config.yaml
num_hidden_layers: 11
hidden_size: 128
num_attention_heads: 4
num_key_value_heads: 4
head_dim: 32
intermediate_size: 320
vocab_size: 8192
hidden_act: "swiglu"
norm: "rmsnorm"
norm_place: "pre"
norm_eps: 1e-06
positions: "rope"
rope_theta: 3580.0
rope_fraction: 1.0
qk_norm: false
attn_scale: 0.177
bias: "none"
tie_word_embeddings: false
parallel_block: false
init: "uniform"
init_std_qkv: 0.0648
init_std_o: 0.0
init_std_up: 0.0648
init_std_down: 0.0
optimizer: "adamw"
learning_rate: 0.00177
beta1: 0.95
beta2: 0.95
weight_decay: 0.092
lr_head: 0.00816
max_grad_norm: 1.0
warmup_steps: 340
schedule: "wsd"
decay_fraction: 1.0
decay_shape: "pow"
final_lr_fraction: 0.0
batch_tokens: [8192, 16384, 32768, 65536]
max_seq_len: 256
doc_mask: false
train_tokens: 183900000
max_steps: 6320
dataset: "wikipedia_en"
Each number is 50 + 12 x the weight over its row's rms, rounded and kept within 0 to 99. Layers, rows and columns count from 0. The size before them is the row's rms in percent of the matrix's.

# layer 2 MLP down (transposed), 320x128, rms 0.0662, rows 140-158, columns 0-127
098:54 66 68 48 56 61 62 59 66 62 60 49 63 38 39 17 43 70 39 57 44 36 43 43 61 27 58 62 42 73 59 49 43 45 51 46 50 45 45 54 48 57 28 68 60 61 38 48 70 61 58 46 56 35 43 45 55 52 70 46 58 51 44 58 50 33 45 46 59 58 54 45 51 33 46 43 53 55 36 52 63 41 59 59 68 68 63 46 65 39 46 54 42 61 70 34 55 32 57 57 59 43 58 28 16 33 37 54 53 63 42 39 48 70 66 40 70 44 69 34 41 49 36 51 56 75 34 31
095:45 81 58 45 76 45 37 67 73 44 43 46 59 39 58 61 45 46 56 38 69 71 64 68 54 40 46 55 55 57 64 42 50 62 50 63 36 44 43 69 28 44 33 40 41 57 31 35 34 56 49 57 36 49 65 48 48 66 46 71 44 44 43 45 51 25 37 61 55 48 68 52 49 42 53 48 61 60 35 29 41 45 57 60 70 62 48 63 52 29 40 51 58 38 36 55 36 64 56 45 57 75 58 63 42 67 71 37 55 51 32 34 33 60 73 66 49 71 53 54 44 47 51 54 51 37 53 49
103:53 20 45 44 47 46 60 53 45 44 66 71 57 62 57 53 29 46 29 45 42 83 33 51 71 39 51 62 36 49 43 27 75 43 49 64 70 29 44 35 59 58 45 62 64 48 29 58 41 43 61 43 37 39 50 50 53 64 52 43 56 36 64 49 57 46 59 45 70 53 66 43 52 54 63 49 65 66 48 69 57 64 48 53 55 29 35 60 42 43 61 49 50 62 45 42 61 38 32 55 58 39 56 52 32 65 64 60 65 45 54 61 42 54 43 55 58 40 51 15 54 32 39 46 60 32 42 38
114:44 53 36 53 48 52 40 42 29 44 57 32 49 49 55 47 44 52 45 66 53 57 29 57 62 43 27 37 65 58 74 24 33 31 42 39 58 50 62 42 42 61 41 75 43 49 66 63 47 64 71 43 55 45 60 59 49 54 44 47 35 50 69 57 66 51 57 39 68 51 37 64 49 43 32 45 60 53 57 43 35 52 60 47 45 56 58 45 29 46 32 55 31 74 42 44 15 78 25 35 59 54 66 45 48 46 55 45 36 50 52 60 69 45 42 48 67 59 42 49 46 51 38 46 35 73 48 61
110:49 58 57 44 35 51 45 68 66 26 49 50 31 54 57 47 68 36 48 50 53 37 57 46 50 34 51 55 59 56 50 54 44 40 44 55 52 69 54 77 40 59 40 70 47 25 68 54 38 41 51 54 50 23 52 55 50 55 69 79 79 49 50 68 65 31 28 47 57 63 59 44 71 57 44 42 60 65 37 33 55 64 41 60 28 48 44 36 50 65 44 55 56 58 51 76 52 67 40 38 53 51 40 47 50 51 57 74 46 69 44 48 62 56 57 48 51 64 73 32 30 58 42 53 67 44 58 41
095:48 48 43 50 53 45 62 56 28 78 70 61 55 50 50 61 42 49 61 69 30 29 63 39 71 72 45 37 67 52 58 24 44 38 24 53 57 60 34 52 51 50 57 65 60 58 52 46 46 74 46 49 50 51 39 69 67 31 49 33 60 56 42 53 40 58 53 58 39 49 48 44 48 45 56 58 44 60 51 56 60 71 47 67 58 51 50 43 24 57 54 55 48 66 46 61 57 45 56 44 36 63 63 43 81 59 51 33 44 63 27 46 46 71 24 56 73 42 63 55 56 49 62 59 64 40 43 36
102:47 57 69 64 58 69 49 36 04 58 69 46 51 41 62 50 65 52 37 32 62 45 59 37 47 49 64 60 47 54 36 79 40 50 39 57 39 57 35 43 50 55 85 45 45 34 39 63 51 62 49 55 32 65 68 35 30 61 59 58 47 43 49 57 44 40 52 57 42 70 53 42 51 64 46 48 35 56 59 46 56 48 38 40 33 54 49 42 55 42 57 52 68 56 60 42 59 70 51 65 42 51 58 48 58 41 58 70 46 32 43 45 37 34 55 60 30 47 74 62 51 28 64 46 67 46 43 57
089:49 34 51 34 61 65 52 43 25 17 58 46 58 59 34 51 50 50 46 52 59 53 55 53 43 36 72 51 11 41 36 41 35 43 52 52 61 27 37 56 62 38 63 34 50 44 60 60 50 67 67 54 30 42 69 65 41 41 51 35 36 59 40 59 45 40 47 22 90 44 53 42 33 43 41 68 42 64 51 41 54 48 45 44 38 49 40 41 57 47 48 53 53 74 58 43 54 59 60 49 47 55 45 34 29 43 44 55 67 47 82 51 50 48 48 43 42 56 32 54 54 41 60 59 45 53 56 51
095:46 55 53 24 49 62 51 37 49 50 40 42 45 61 53 35 47 57 66 31 62 64 54 47 40 45 67 46 30 55 94 52 52 40 51 43 54 50 63 29 59 59 42 49 28 57 40 53 63 45 64 41 36 43 56 72 51 58 40 41 42 49 62 58 51 60 50 40 68 40 62 47 24 65 52 38 72 43 37 64 53 60 56 51 44 78 59 32 45 70 37 84 49 38 36 72 50 76 52 67 50 51 40 54 50 60 52 44 53 70 45 53 40 58 52 40 47 56 61 34 41 53 57 39 54 53 42 35
101:60 60 59 36 66 41 48 56 44 32 36 45 65 64 54 23 54 31 59 59 50 54 35 57 46 38 58 48 51 63 54 45 34 36 49 53 59 43 50 51 47 48 29 14 50 46 45 73 49 60 42 68 42 46 52 69 57 42 48 46 57 79 75 40 56 71 48 48 69 55 54 58 48 47 66 56 18 41 29 65 45 59 45 42 49 46 54 31 42 50 68 56 61 50 54 48 54 50 40 39 63 64 38 56 54 45 54 53 52 47 47 62 64 72 25 72 75 49 51 30 63 67 53 62 55 63 50 47
094:46 64 53 48 66 39 52 50 37 45 63 58 65 70 56 38 25 49 56 41 73 54 59 51 46 59 47 36 39 49 37 36 48 71 40 78 46 75 45 30 52 48 51 61 55 39 41 29 62 34 56 47 45 40 38 46 37 51 39 49 34 53 55 61 63 52 41 49 50 49 84 68 51 44 41 43 30 41 73 54 49 65 45 73 47 38 46 52 52 73 61 39 56 52 32 42 62 56 41 62 58 62 47 63 74 61 53 40 53 39 40 24 63 63 66 68 59 60 35 43 47 40 73 41 49 42 50 59
103:60 56 47 38 43 53 48 46 46 31 54 58 26 35 51 66 48 49 45 46 64 51 43 37 69 31 36 50 46 69 45 20 66 50 47 53 40 47 46 66 50 66 06 45 50 41 51 43 72 52 46 47 31 46 42 48 53 43 37 53 40 62 72 57 44 52 50 45 69 59 46 53 42 52 31 51 72 52 47 50 46 53 46 77 47 37 38 52 38 56 37 34 48 34 46 43 33 57 39 46 70 36 58 28 19 36 67 47 55 50 58 41 39 54 50 58 62 59 69 36 47 49 30 58 25 54 54 55
096:42 44 41 62 61 51 63 45 56 37 45 46 39 41 36 40 38 49 44 86 49 59 46 42 36 46 39 72 42 51 44 69 64 56 52 69 40 38 91 66 64 51 46 38 57 37 36 30 46 48 38 63 65 50 44 39 41 68 58 38 55 48 50 36 64 55 45 49 66 35 48 59 60 29 37 49 62 40 49 46 41 36 45 61 35 63 56 49 72 50 75 63 56 41 53 34 56 42 59 57 50 43 69 34 43 71 74 55 42 52 67 51 45 70 44 26 65 45 44 50 60 53 48 53 41 43 46 33
095:38 45 50 50 45 57 68 39 52 65 56 64 59 57 51 50 28 45 45 51 21 61 57 26 30 48 38 57 61 52 64 53 52 45 49 54 59 57 48 36 41 62 72 94 32 57 36 54 65 55 63 67 44 49 55 38 51 51 57 58 42 46 58 56 66 49 46 72 10 49 66 49 54 52 56 42 40 42 66 60 53 40 66 54 62 57 37 35 53 56 55 56 45 40 54 36 51 39 48 58 31 56 46 58 45 41 62 47 18 39 47 30 58 51 73 34 52 38 71 62 64 40 58 57 57 42 53 42
096:55 48 55 49 59 44 45 65 47 17 49 38 43 46 48 48 61 56 57 50 84 50 50 62 40 47 67 47 44 43 39 56 14 40 37 42 46 48 43 52 75 49 46 01 52 47 56 38 41 60 56 51 35 65 43 80 52 47 50 55 57 57 58 39 39 57 50 44 93 42 32 56 45 66 54 62 60 62 45 50 56 60 53 62 53 37 56 37 45 41 56 51 68 49 40 41 49 51 36 54 42 47 55 35 52 51 26 39 67 44 44 63 49 30 38 61 39 46 36 45 46 56 55 44 47 49 44 62
096:63 41 54 54 52 51 56 52 44 53 52 53 62 41 30 52 31 49 40 62 36 52 42 51 50 56 49 62 31 27 56 80 56 52 57 48 45 46 69 35 44 33 64 31 46 40 41 47 52 50 62 51 53 72 52 54 41 67 61 40 54 57 41 51 47 28 41 47 36 60 62 47 54 35 39 51 31 18 46 50 38 46 47 32 37 45 54 55 39 48 76 44 50 67 48 31 45 47 65 61 35 61 40 69 69 58 59 50 34 42 70 61 40 74 54 46 48 23 51 50 57 43 71 75 39 67 26 65
092:39 32 63 40 49 73 44 34 52 45 33 46 64 36 30 50 60 58 35 31 70 55 47 28 41 32 50 41 51 49 72 36 63 61 62 39 53 45 47 36 49 37 61 33 43 54 53 33 38 48 46 63 62 58 62 61 34 47 59 56 46 57 47 47 63 43 47 49 52 55 64 31 80 48 39 55 62 41 44 53 37 72 48 51 40 57 63 36 47 63 55 52 45 73 64 48 59 46 28 56 38 63 38 67 46 54 40 40 39 53 45 65 46 28 60 54 38 26 52 62 38 35 21 67 39 40 35 35
094:52 42 54 54 46 72 32 68 63 56 65 44 57 37 52 49 51 51 41 38 57 66 41 54 39 58 54 70 55 51 46 41 61 29 44 48 50 62 60 46 69 47 20 39 54 46 40 49 46 52 42 50 38 54 41 31 30 55 59 56 56 36 41 52 33 47 48 49 41 53 33 12 49 46 37 39 30 57 16 45 61 81 56 39 59 62 66 67 47 49 43 59 37 57 56 69 47 54 65 67 56 42 37 42 35 46 45 64 51 16 52 63 44 48 46 41 57 32 51 43 29 63 63 53 53 33 41 56
095:49 34 64 43 57 52 66 54 46 52 65 48 65 30 34 51 63 09 50 74 55 60 23 59 49 49 35 38 41 41 47 63 36 56 52 44 50 68 41 52 59 67 73 61 25 47 28 39 62 35 64 62 47 52 57 54 41 50 53 55 35 70 63 58 57 52 52 45 36 57 48 55 44 55 46 51 65 49 48 38 50 69 38 58 60 44 54 49 55 48 60 20 74 65 58 40 31 62 51 36 56 42 54 39 75 49 42 38 66 55 46 40 39 38 63 56 42 38 40 47 70 49 50 42 33 58 49 68
# layer 2 MLP gate, 320x128, rms 0.076, rows 141-158, columns 0-127
091:45 64 55 38 66 62 51 40 66 71 30 47 53 61 68 45 47 58 40 42 51 59 68 47 47 46 62 65 58 58 50 28 72 46 50 53 54 40 39 62 37 57 57 57 61 67 65 63 49 61 78 32 32 58 47 44 44 50 34 59 43 58 50 47 55 35 40 59 49 33 53 60 49 82 55 30 47 71 47 42 43 34 69 59 70 58 38 25 34 39 76 52 39 43 67 40 60 49 41 66 47 58 33 63 36 52 43 35 39 60 53 41 48 52 62 48 45 45 42 45 44 21 54 51 48 72 35 49
097:35 61 37 49 29 68 53 34 50 34 65 48 74 29 53 50 38 58 51 30 61 37 33 44 44 47 61 37 43 62 33 73 55 61 26 38 68 57 57 54 59 28 59 55 59 40 58 58 62 59 60 41 41 58 35 54 33 51 59 34 41 48 36 41 39 61 36 40 55 45 44 68 60 39 53 68 84 62 48 55 59 50 59 53 56 46 71 44 30 54 32 67 60 51 49 52 60 50 45 64 55 56 40 54 39 66 59 70 57 28 42 70 36 34 49 50 36 48 50 51 48 40 42 45 53 41 26 37
111:62 54 58 29 35 55 80 48 65 58 68 48 66 66 56 41 65 29 28 32 31 60 55 42 35 35 45 53 39 52 48 70 47 61 19 65 54 43 43 62 60 36 47 46 48 43 59 42 52 41 30 46 68 42 44 44 55 48 60 40 29 46 42 50 32 53 46 56 38 57 51 38 46 42 59 44 49 46 66 60 64 43 52 58 52 60 33 47 66 56 86 57 38 55 55 64 50 28 64 57 32 32 51 50 35 75 39 56 65 38 52 37 31 36 56 48 47 46 64 62 63 49 36 63 51 48 53 41
111:39 74 53 56 15 54 44 46 46 28 56 53 26 41 50 39 58 46 50 41 59 41 52 38 41 72 45 38 64 54 61 18 23 46 49 60 25 42 41 48 61 47 46 44 53 44 52 58 50 51 43 35 36 13 40 56 52 47 52 41 39 45 58 49 64 52 48 43 42 26 65 44 40 53 37 46 62 59 56 61 50 47 56 47 61 40 35 31 48 51 52 75 46 69 41 61 63 54 21 59 58 43 43 41 55 30 64 49 30 65 59 67 50 46 45 43 59 44 57 33 46 49 36 60 51 45 27 48
094:51 39 49 47 62 72 62 65 39 52 60 46 48 65 53 59 63 54 63 70 51 49 59 48 43 53 39 59 79 65 19 45 55 46 59 37 56 45 43 34 53 51 67 49 55 76 56 25 65 64 53 44 54 72 46 42 47 45 51 49 55 46 37 47 39 53 11 49 45 68 17 58 41 51 48 55 51 64 39 22 53 40 56 54 59 57 41 48 48 38 40 26 66 24 49 45 62 56 52 55 57 53 57 37 32 54 53 54 65 40 32 40 66 57 33 48 60 61 60 49 51 56 43 36 43 50 38 27
094:42 67 48 51 49 65 36 51 52 47 71 50 43 39 46 42 47 43 35 54 48 44 33 32 39 59 61 22 50 64 52 65 46 49 41 63 60 60 55 59 63 69 50 63 60 35 68 51 50 33 53 52 46 64 50 62 28 52 41 46 65 28 54 37 40 44 55 31 44 58 56 45 52 71 45 58 62 77 58 62 47 53 64 51 45 40 57 36 36 77 16 38 46 56 26 56 65 40 38 58 24 50 55 41 42 36 64 49 33 53 35 57 44 26 71 37 47 41 46 47 57 49 33 72 45 38 52 56
083:67 64 40 63 56 38 48 49 58 53 60 57 47 35 71 37 67 47 44 37 49 49 41 42 41 56 52 51 51 47 45 75 69 55 62 28 53 50 32 36 37 36 43 37 70 44 15 43 44 58 49 31 37 53 51 28 69 41 45 50 36 46 64 33 40 69 63 34 49 54 59 59 67 71 71 40 49 34 33 56 37 46 25 44 44 48 60 40 47 55 55 48 43 56 48 68 60 37 51 40 71 42 77 54 60 61 50 61 53 56 70 58 54 51 72 62 64 36 65 61 56 49 45 42 43 56 31 56
094:50 59 53 31 50 73 53 58 51 59 39 42 42 43 48 38 50 53 48 59 69 63 56 41 57 40 55 61 33 36 69 48 55 38 35 55 48 67 37 46 62 54 69 38 57 56 42 58 37 39 42 46 48 47 50 76 57 47 30 31 48 57 51 47 31 52 33 67 58 48 50 45 28 32 47 64 63 50 57 65 48 43 30 50 16 59 57 36 41 57 49 59 67 47 19 42 40 65 63 56 59 29 33 73 49 45 43 59 53 28 33 37 60 68 45 48 52 35 48 33 47 53 51 38 58 57 85 42
096:51 34 62 77 46 46 38 55 24 48 40 60 65 61 41 64 63 43 69 50 47 69 48 40 47 58 44 45 56 44 49 59 48 60 62 55 60 54 46 34 26 60 48 45 52 54 30 20 43 46 53 60 75 70 61 38 41 72 38 68 52 45 56 35 60 46 49 47 39 67 42 51 38 48 65 36 41 38 50 40 45 44 46 56 54 51 47 81 55 62 43 28 52 45 54 52 51 49 74 28 28 54 54 41 31 64 40 28 51 58 58 54 34 45 51 58 38 57 34 77 50 65 35 62 61 57 64 46
094:52 54 75 50 37 61 54 58 49 56 50 52 47 50 46 40 49 48 62 64 43 54 67 46 56 57 38 49 51 56 58 48 56 57 76 29 53 33 59 46 27 46 38 35 50 54 60 51 43 85 53 46 45 26 42 62 46 26 53 53 55 32 39 31 44 43 39 57 59 58 25 27 67 57 55 62 58 43 59 54 62 46 56 47 55 48 54 43 43 43 26 53 41 51 47 60 54 36 55 53 49 44 52 34 44 29 25 76 66 49 59 61 35 43 34 26 71 23 53 37 28 55 41 45 57 46 70 35
107:71 59 41 35 29 42 34 49 53 38 59 48 34 61 30 74 34 56 63 49 39 57 51 49 33 53 72 34 62 47 61 21 58 22 47 43 51 51 56 39 35 75 57 46 71 59 53 43 36 33 73 48 53 56 45 57 36 36 48 43 56 52 43 42 53 50 56 64 52 49 55 38 37 58 52 49 36 51 51 55 51 44 74 54 39 33 55 30 24 66 15 60 38 41 37 62 55 52 38 41 41 55 44 43 43 30 66 35 43 62 34 50 57 61 42 57 44 52 50 34 42 62 43 44 58 53 42 43
096:63 61 57 53 13 58 51 49 73 60 66 53 47 42 46 46 48 52 45 46 65 44 40 54 47 45 42 37 48 42 42 49 43 41 52 42 57 66 36 47 45 45 58 35 36 50 57 46 36 56 27 57 22 50 28 53 83 33 55 42 59 40 34 30 59 24 33 70 78 53 49 34 44 54 49 57 42 41 53 45 63 46 45 39 64 18 42 46 27 54 55 39 50 58 56 55 33 34 46 53 60 40 39 49 55 40 59 61 58 43 46 47 48 50 48 42 67 36 68 54 59 42 39 14 57 43 48 47
102:47 43 33 50 21 60 37 54 52 37 37 57 44 58 57 66 42 34 57 53 37 62 52 50 35 47 44 46 55 53 60 31 38 37 34 32 51 58 42 33 53 58 45 71 34 37 51 54 68 55 44 75 52 36 37 57 62 38 70 58 42 56 79 60 63 46 40 69 58 70 50 39 33 49 43 55 50 50 47 61 55 52 76 65 56 36 44 37 68 53 64 68 26 57 61 45 55 50 33 43 49 35 39 52 46 51 57 45 37 43 63 41 69 45 38 38 39 29 64 45 73 42 66 43 68 41 47 74
117:64 40 25 45 59 54 40 45 59 43 61 50 64 71 50 52 36 41 43 45 58 53 55 42 37 31 42 56 67 26 43 45 36 44 36 38 27 64 39 37 48 69 54 63 47 42 35 63 52 35 66 57 35 47 29 44 52 31 42 46 49 52 44 33 55 60 38 34 46 61 43 60 64 43 71 32 29 53 48 29 68 57 36 55 53 71 51 57 49 49 62 43 45 45 67 40 55 52 52 50 32 53 26 48 23 67 72 49 48 51 45 46 43 45 51 63 45 49 59 62 65 61 79 34 65 66 31 52
100:25 73 43 46 44 45 46 59 46 61 44 61 28 59 39 45 63 50 59 42 58 60 60 40 29 51 36 49 50 58 45 37 33 27 47 60 45 68 31 57 57 68 45 41 63 43 55 53 38 34 37 34 31 43 54 49 55 41 35 51 59 65 71 47 51 63 47 38 54 37 46 70 57 52 63 48 48 62 31 33 43 41 48 59 50 52 43 48 47 52 29 56 74 41 39 37 75 57 57 60 34 56 68 48 56 43 57 61 47 32 20 43 47 41 47 60 47 71 59 38 44 66 49 30 29 50 49 18
082:46 53 45 48 57 13 76 60 56 55 55 53 61 70 43 50 45 63 66 62 38 51 46 61 61 19 62 58 45 57 52 76 43 49 54 79 60 61 65 50 48 41 84 56 50 30 30 36 58 20 35 66 48 33 40 40 42 40 68 40 48 59 58 62 46 47 47 22 47 64 49 67 36 52 47 47 53 54 53 50 41 42 55 47 49 49 42 78 55 30 60 49 54 71 52 64 27 58 56 48 48 50 52 44 45 35 49 54 45 54 53 61 38 46 50 54 62 41 50 59 59 51 62 56 47 47 65 67
096:43 68 58 50 36 47 57 48 64 45 63 38 50 71 58 34 55 44 55 54 50 57 52 51 47 45 53 32 39 41 44 53 47 50 57 64 70 56 26 54 78 80 52 37 50 53 53 75 43 49 49 40 48 45 67 50 65 44 36 46 49 58 54 22 51 41 54 66 58 55 66 56 43 66 44 59 54 37 52 54 46 68 71 40 39 50 45 42 50 86 59 65 58 47 36 33 62 59 33 70 57 41 50 71 33 37 66 55 46 59 34 54 68 49 63 52 32 49 72 64 67 48 45 50 53 25 65 41
090:63 19 71 56 57 29 49 22 51 50 43 35 63 46 36 28 59 34 59 48 58 47 59 43 39 55 39 53 49 71 47 50 57 72 45 54 39 49 50 43 39 67 42 52 55 30 51 46 41 41 54 53 56 62 63 56 59 62 45 48 45 70 46 61 50 42 60 77 37 40 33 36 46 58 52 31 58 36 68 61 29 52 49 39 54 41 52 72 61 54 49 43 40 46 66 51 45 41 60 28 61 40 49 44 59 42 31 45 30 37 12 33 58 41 68 57 56 40 55 63 45 61 62 73 48 56 57 49
# layer 2 MLP up, 320x128, rms 0.0731, rows 141-158, columns 0-127
090:68 33 56 45 66 77 50 26 39 46 58 51 71 41 42 80 59 48 60 63 43 51 44 58 40 51 50 47 56 43 47 66 62 62 64 39 44 49 57 29 57 63 14 37 71 50 48 54 41 42 50 16 53 74 61 45 50 38 34 35 67 58 37 40 32 54 42 45 65 59 25 60 72 57 46 50 56 43 66 30 60 59 45 28 46 45 69 57 52 45 53 52 50 56 60 55 56 51 42 49 57 55 32 40 58 46 63 37 53 41 60 21 49 54 46 36 49 38 57 68 47 51 48 54 48 49 39 46
102:58 67 49 47 44 51 27 59 48 40 63 50 53 22 48 64 49 57 50 45 71 62 64 55 51 42 48 42 49 66 56 48 61 27 36 34 38 65 35 44 27 69 54 48 32 53 47 74 39 57 41 56 49 42 33 39 52 46 51 20 70 31 74 44 47 52 53 46 51 56 58 55 38 55 52 46 46 43 32 44 67 53 52 50 32 56 52 31 41 65 18 55 37 31 44 61 45 69 66 51 69 32 54 57 53 57 40 52 57 36 36 35 28 56 44 57 62 72 39 45 39 55 41 37 66 41 54 47
112:58 48 49 50 40 52 35 70 49 66 31 62 50 41 50 40 40 41 60 49 51 49 50 57 41 65 42 37 75 56 62 37 55 39 47 46 59 46 67 48 63 67 64 62 27 64 66 48 38 70 47 28 53 57 64 63 54 74 51 51 45 44 46 35 69 49 59 38 41 38 32 50 41 65 68 41 47 48 66 38 51 49 72 49 36 49 43 29 22 53 36 46 54 47 46 52 41 46 64 69 56 64 56 60 73 21 53 41 40 63 41 36 50 52 40 44 65 65 64 56 46 51 47 29 53 65 17 58
116:47 31 61 43 58 71 40 30 37 50 52 46 68 46 60 58 66 57 26 51 53 64 18 41 57 31 40 52 31 58 23 54 51 33 45 58 59 49 55 61 47 59 47 47 34 41 48 59 49 48 46 68 46 67 25 45 54 60 29 54 37 26 63 47 57 44 69 64 47 64 42 31 55 52 56 56 33 47 39 42 53 37 40 48 42 60 49 50 58 29 68 44 43 38 67 43 51 44 56 36 37 56 63 49 41 33 55 52 68 20 65 25 43 60 51 37 24 44 56 49 45 62 45 45 37 52 52 49
090:34 37 46 59 63 47 53 34 47 59 53 58 40 54 54 49 57 69 23 44 42 31 38 55 47 36 46 41 59 58 52 52 55 52 53 51 67 42 45 46 26 54 42 34 49 68 26 33 60 75 35 60 35 40 51 31 42 45 68 46 24 32 53 49 46 25 32 62 64 39 56 48 67 62 59 61 39 30 46 57 32 42 64 51 55 55 53 72 59 58 50 45 53 51 43 49 71 47 45 56 52 48 47 25 63 52 30 59 60 58 66 48 65 35 39 56 49 49 50 53 48 38 33 47 66 37 89 47
100:53 38 48 70 63 61 65 51 57 62 55 57 63 44 68 52 48 70 27 50 48 76 50 13 45 63 47 42 49 63 43 65 58 45 35 52 38 63 52 44 35 46 42 41 53 42 50 71 60 40 52 64 53 51 72 43 32 42 49 51 43 49 52 46 45 43 66 33 33 44 49 38 65 59 74 44 68 69 62 16 43 46 51 47 46 58 42 51 42 60 34 56 46 32 55 67 81 47 57 41 51 61 44 72 48 77 62 58 43 36 67 39 40 64 42 34 50 55 59 59 50 49 50 58 54 54 56 68
089:38 43 42 40 49 59 79 42 37 55 54 52 36 50 43 44 42 51 26 49 43 45 42 60 52 75 26 57 35 52 41 47 29 57 45 68 47 71 44 32 49 60 71 47 41 34 64 59 56 53 54 60 45 33 41 55 47 48 35 57 42 33 50 56 63 46 67 60 46 57 65 35 34 56 62 39 47 47 53 34 77 56 55 45 21 40 40 57 48 29 52 65 37 61 56 36 43 39 66 63 49 56 36 42 56 44 55 61 40 64 66 38 46 73 47 47 56 16 49 58 62 47 69 29 62 36 49 63
093:61 54 67 76 34 40 30 74 61 50 58 54 65 47 62 47 49 35 54 43 35 57 36 61 52 70 52 39 57 39 16 47 40 45 40 37 46 36 37 62 42 63 28 55 52 38 64 44 45 52 74 66 57 50 28 27 58 33 48 48 66 52 45 40 60 39 51 46 43 54 49 44 76 48 44 63 38 44 50 49 68 47 41 32 64 15 35 37 69 53 45 37 46 56 54 37 51 42 39 45 59 63 47 49 38 44 68 48 51 45 66 47 60 65 40 49 46 56 47 50 37 50 40 32 28 37 39 46
100:57 55 39 32 72 68 72 70 36 41 49 40 73 63 45 70 53 39 44 62 45 50 44 56 44 45 75 53 44 44 43 55 21 66 50 43 51 47 62 66 40 49 57 50 44 29 49 65 49 61 76 52 48 55 63 44 73 29 56 61 51 68 29 46 49 68 73 69 53 42 56 32 52 50 49 57 33 55 49 66 40 53 42 50 33 59 51 39 54 42 49 63 67 46 53 50 49 62 39 47 39 57 36 38 63 51 35 50 58 59 55 56 78 82 52 28 54 55 55 51 57 30 60 58 45 53 51 40
092:17 30 51 54 61 34 54 47 41 58 50 57 55 39 43 56 42 73 23 40 34 32 40 45 59 50 44 40 44 41 63 60 35 62 48 40 45 48 56 46 52 67 35 39 21 63 29 63 25 68 61 39 71 45 48 44 59 54 62 36 51 71 48 31 58 46 65 54 55 38 41 32 53 71 63 72 57 37 46 51 41 44 31 46 51 70 54 51 49 35 45 38 62 47 49 35 64 45 48 60 48 44 50 60 38 50 33 47 51 55 56 53 41 72 40 28 48 66 36 56 41 36 56 62 28 49 63 56
103:45 39 67 53 44 55 80 45 59 48 40 57 66 50 75 42 59 52 53 27 54 42 47 45 71 38 41 63 55 46 32 75 59 57 44 67 36 57 49 49 62 48 33 53 37 49 45 56 70 58 44 52 41 58 51 46 43 61 32 52 59 46 54 57 50 54 43 30 45 31 60 70 63 43 45 47 70 54 50 65 35 77 27 52 57 50 46 57 74 47 68 36 65 54 62 38 31 47 41 61 44 52 40 68 41 92 28 68 55 36 57 45 51 53 42 48 64 56 53 63 52 52 35 59 34 48 40 52
093:67 42 48 47 48 47 35 56 61 68 56 47 50 29 52 40 49 38 29 43 48 40 60 23 59 49 19 58 62 57 24 64 65 59 35 29 50 62 47 67 62 44 40 54 56 48 40 26 63 50 58 58 27 45 49 47 29 38 58 80 49 43 41 52 57 19 44 53 50 48 65 44 52 34 47 26 60 57 37 56 48 22 57 47 42 55 54 50 40 59 38 59 52 39 38 50 48 57 43 51 63 61 56 74 63 49 36 58 54 42 42 68 36 61 45 55 60 66 40 54 60 37 38 65 43 49 34 66
099:46 52 36 47 39 46 27 39 48 42 34 47 43 64 42 68 38 34 41 62 27 61 45 29 40 40 40 67 61 37 45 26 48 31 41 43 38 65 59 24 65 58 39 49 63 52 46 44 47 47 63 71 47 62 40 57 50 57 68 46 37 74 57 58 60 54 59 40 67 52 50 42 52 39 53 58 33 57 40 57 64 46 61 53 58 39 69 50 67 45 51 58 43 59 36 50 58 54 42 27 48 63 37 37 33 65 48 33 28 55 61 49 61 70 45 38 36 41 51 47 75 34 63 49 65 58 29 72
109:47 47 59 50 69 37 50 47 27 55 37 36 42 39 47 47 75 58 52 49 42 44 31 61 58 71 42 46 52 56 38 46 69 69 70 67 77 42 71 53 34 30 57 44 72 43 76 39 24 57 36 45 64 63 69 63 50 70 55 59 60 41 62 54 41 52 53 60 60 45 63 48 23 39 30 66 56 47 61 53 48 55 69 53 51 46 60 42 46 38 56 54 43 58 38 51 37 58 49 49 64 66 66 33 59 30 32 52 45 56 48 55 45 59 55 49 59 51 53 54 34 40 46 77 51 28 50 53
091:55 74 53 34 43 48 50 58 40 78 26 52 34 38 41 45 55 42 41 56 39 49 75 62 35 50 66 52 65 52 49 43 51 54 42 66 47 43 59 60 43 58 74 67 40 49 59 54 41 50 61 55 44 46 42 46 39 44 66 61 56 76 62 54 53 62 54 45 22 54 60 66 51 39 56 56 42 40 53 28 44 28 44 73 52 52 40 44 35 69 32 45 71 48 55 44 58 57 71 57 53 53 52 46 83 51 40 63 47 27 38 57 43 61 58 56 55 63 59 23 41 49 57 35 48 62 29 31
090:32 32 60 64 57 56 53 55 45 27 40 63 37 49 44 47 61 62 41 34 59 61 42 49 47 48 62 57 55 57 39 33 27 60 73 55 61 44 60 66 18 50 36 58 42 36 33 59 58 79 73 52 52 57 54 47 30 42 46 65 43 55 48 46 55 61 50 47 40 56 40 36 58 65 45 52 39 54 45 39 40 53 73 43 69 58 69 47 29 42 41 69 74 72 63 46 62 36 58 54 32 45 36 58 67 66 23 63 48 55 72 61 57 64 57 36 66 41 52 50 49 54 53 46 51 57 58 48
094:55 25 40 51 52 74 49 44 41 74 69 23 49 45 49 70 41 56 41 57 44 50 34 36 63 55 34 49 50 52 46 44 38 34 64 27 41 50 60 60 33 46 51 56 42 37 79 43 54 61 47 62 43 53 39 33 26 68 58 52 64 51 34 48 44 60 57 47 64 49 43 48 41 60 60 64 59 51 42 64 59 45 37 71 54 44 42 63 40 43 41 56 58 33 70 70 54 38 64 54 30 49 45 44 44 56 36 56 47 25 68 61 52 65 38 52 76 65 46 50 49 39 67 57 43 28 71 52
095:56 56 40 43 51 27 53 33 55 42 58 48 40 57 64 63 35 50 24 57 54 56 26 63 50 59 41 46 59 46 36 50 54 49 52 57 23 64 64 58 46 39 53 49 57 56 56 90 47 20 69 61 37 59 28 48 46 50 51 46 53 78 31 60 64 57 42 45 36 36 48 38 58 46 75 55 50 48 60 67 48 37 37 31 36 42 38 56 63 56 45 59 28 48 46 61 56 32 50 52 41 36 57 50 68 49 45 50 68 64 64 58 47 62 51 56 38 48 58 63 54 57 72 64 33 58 65 40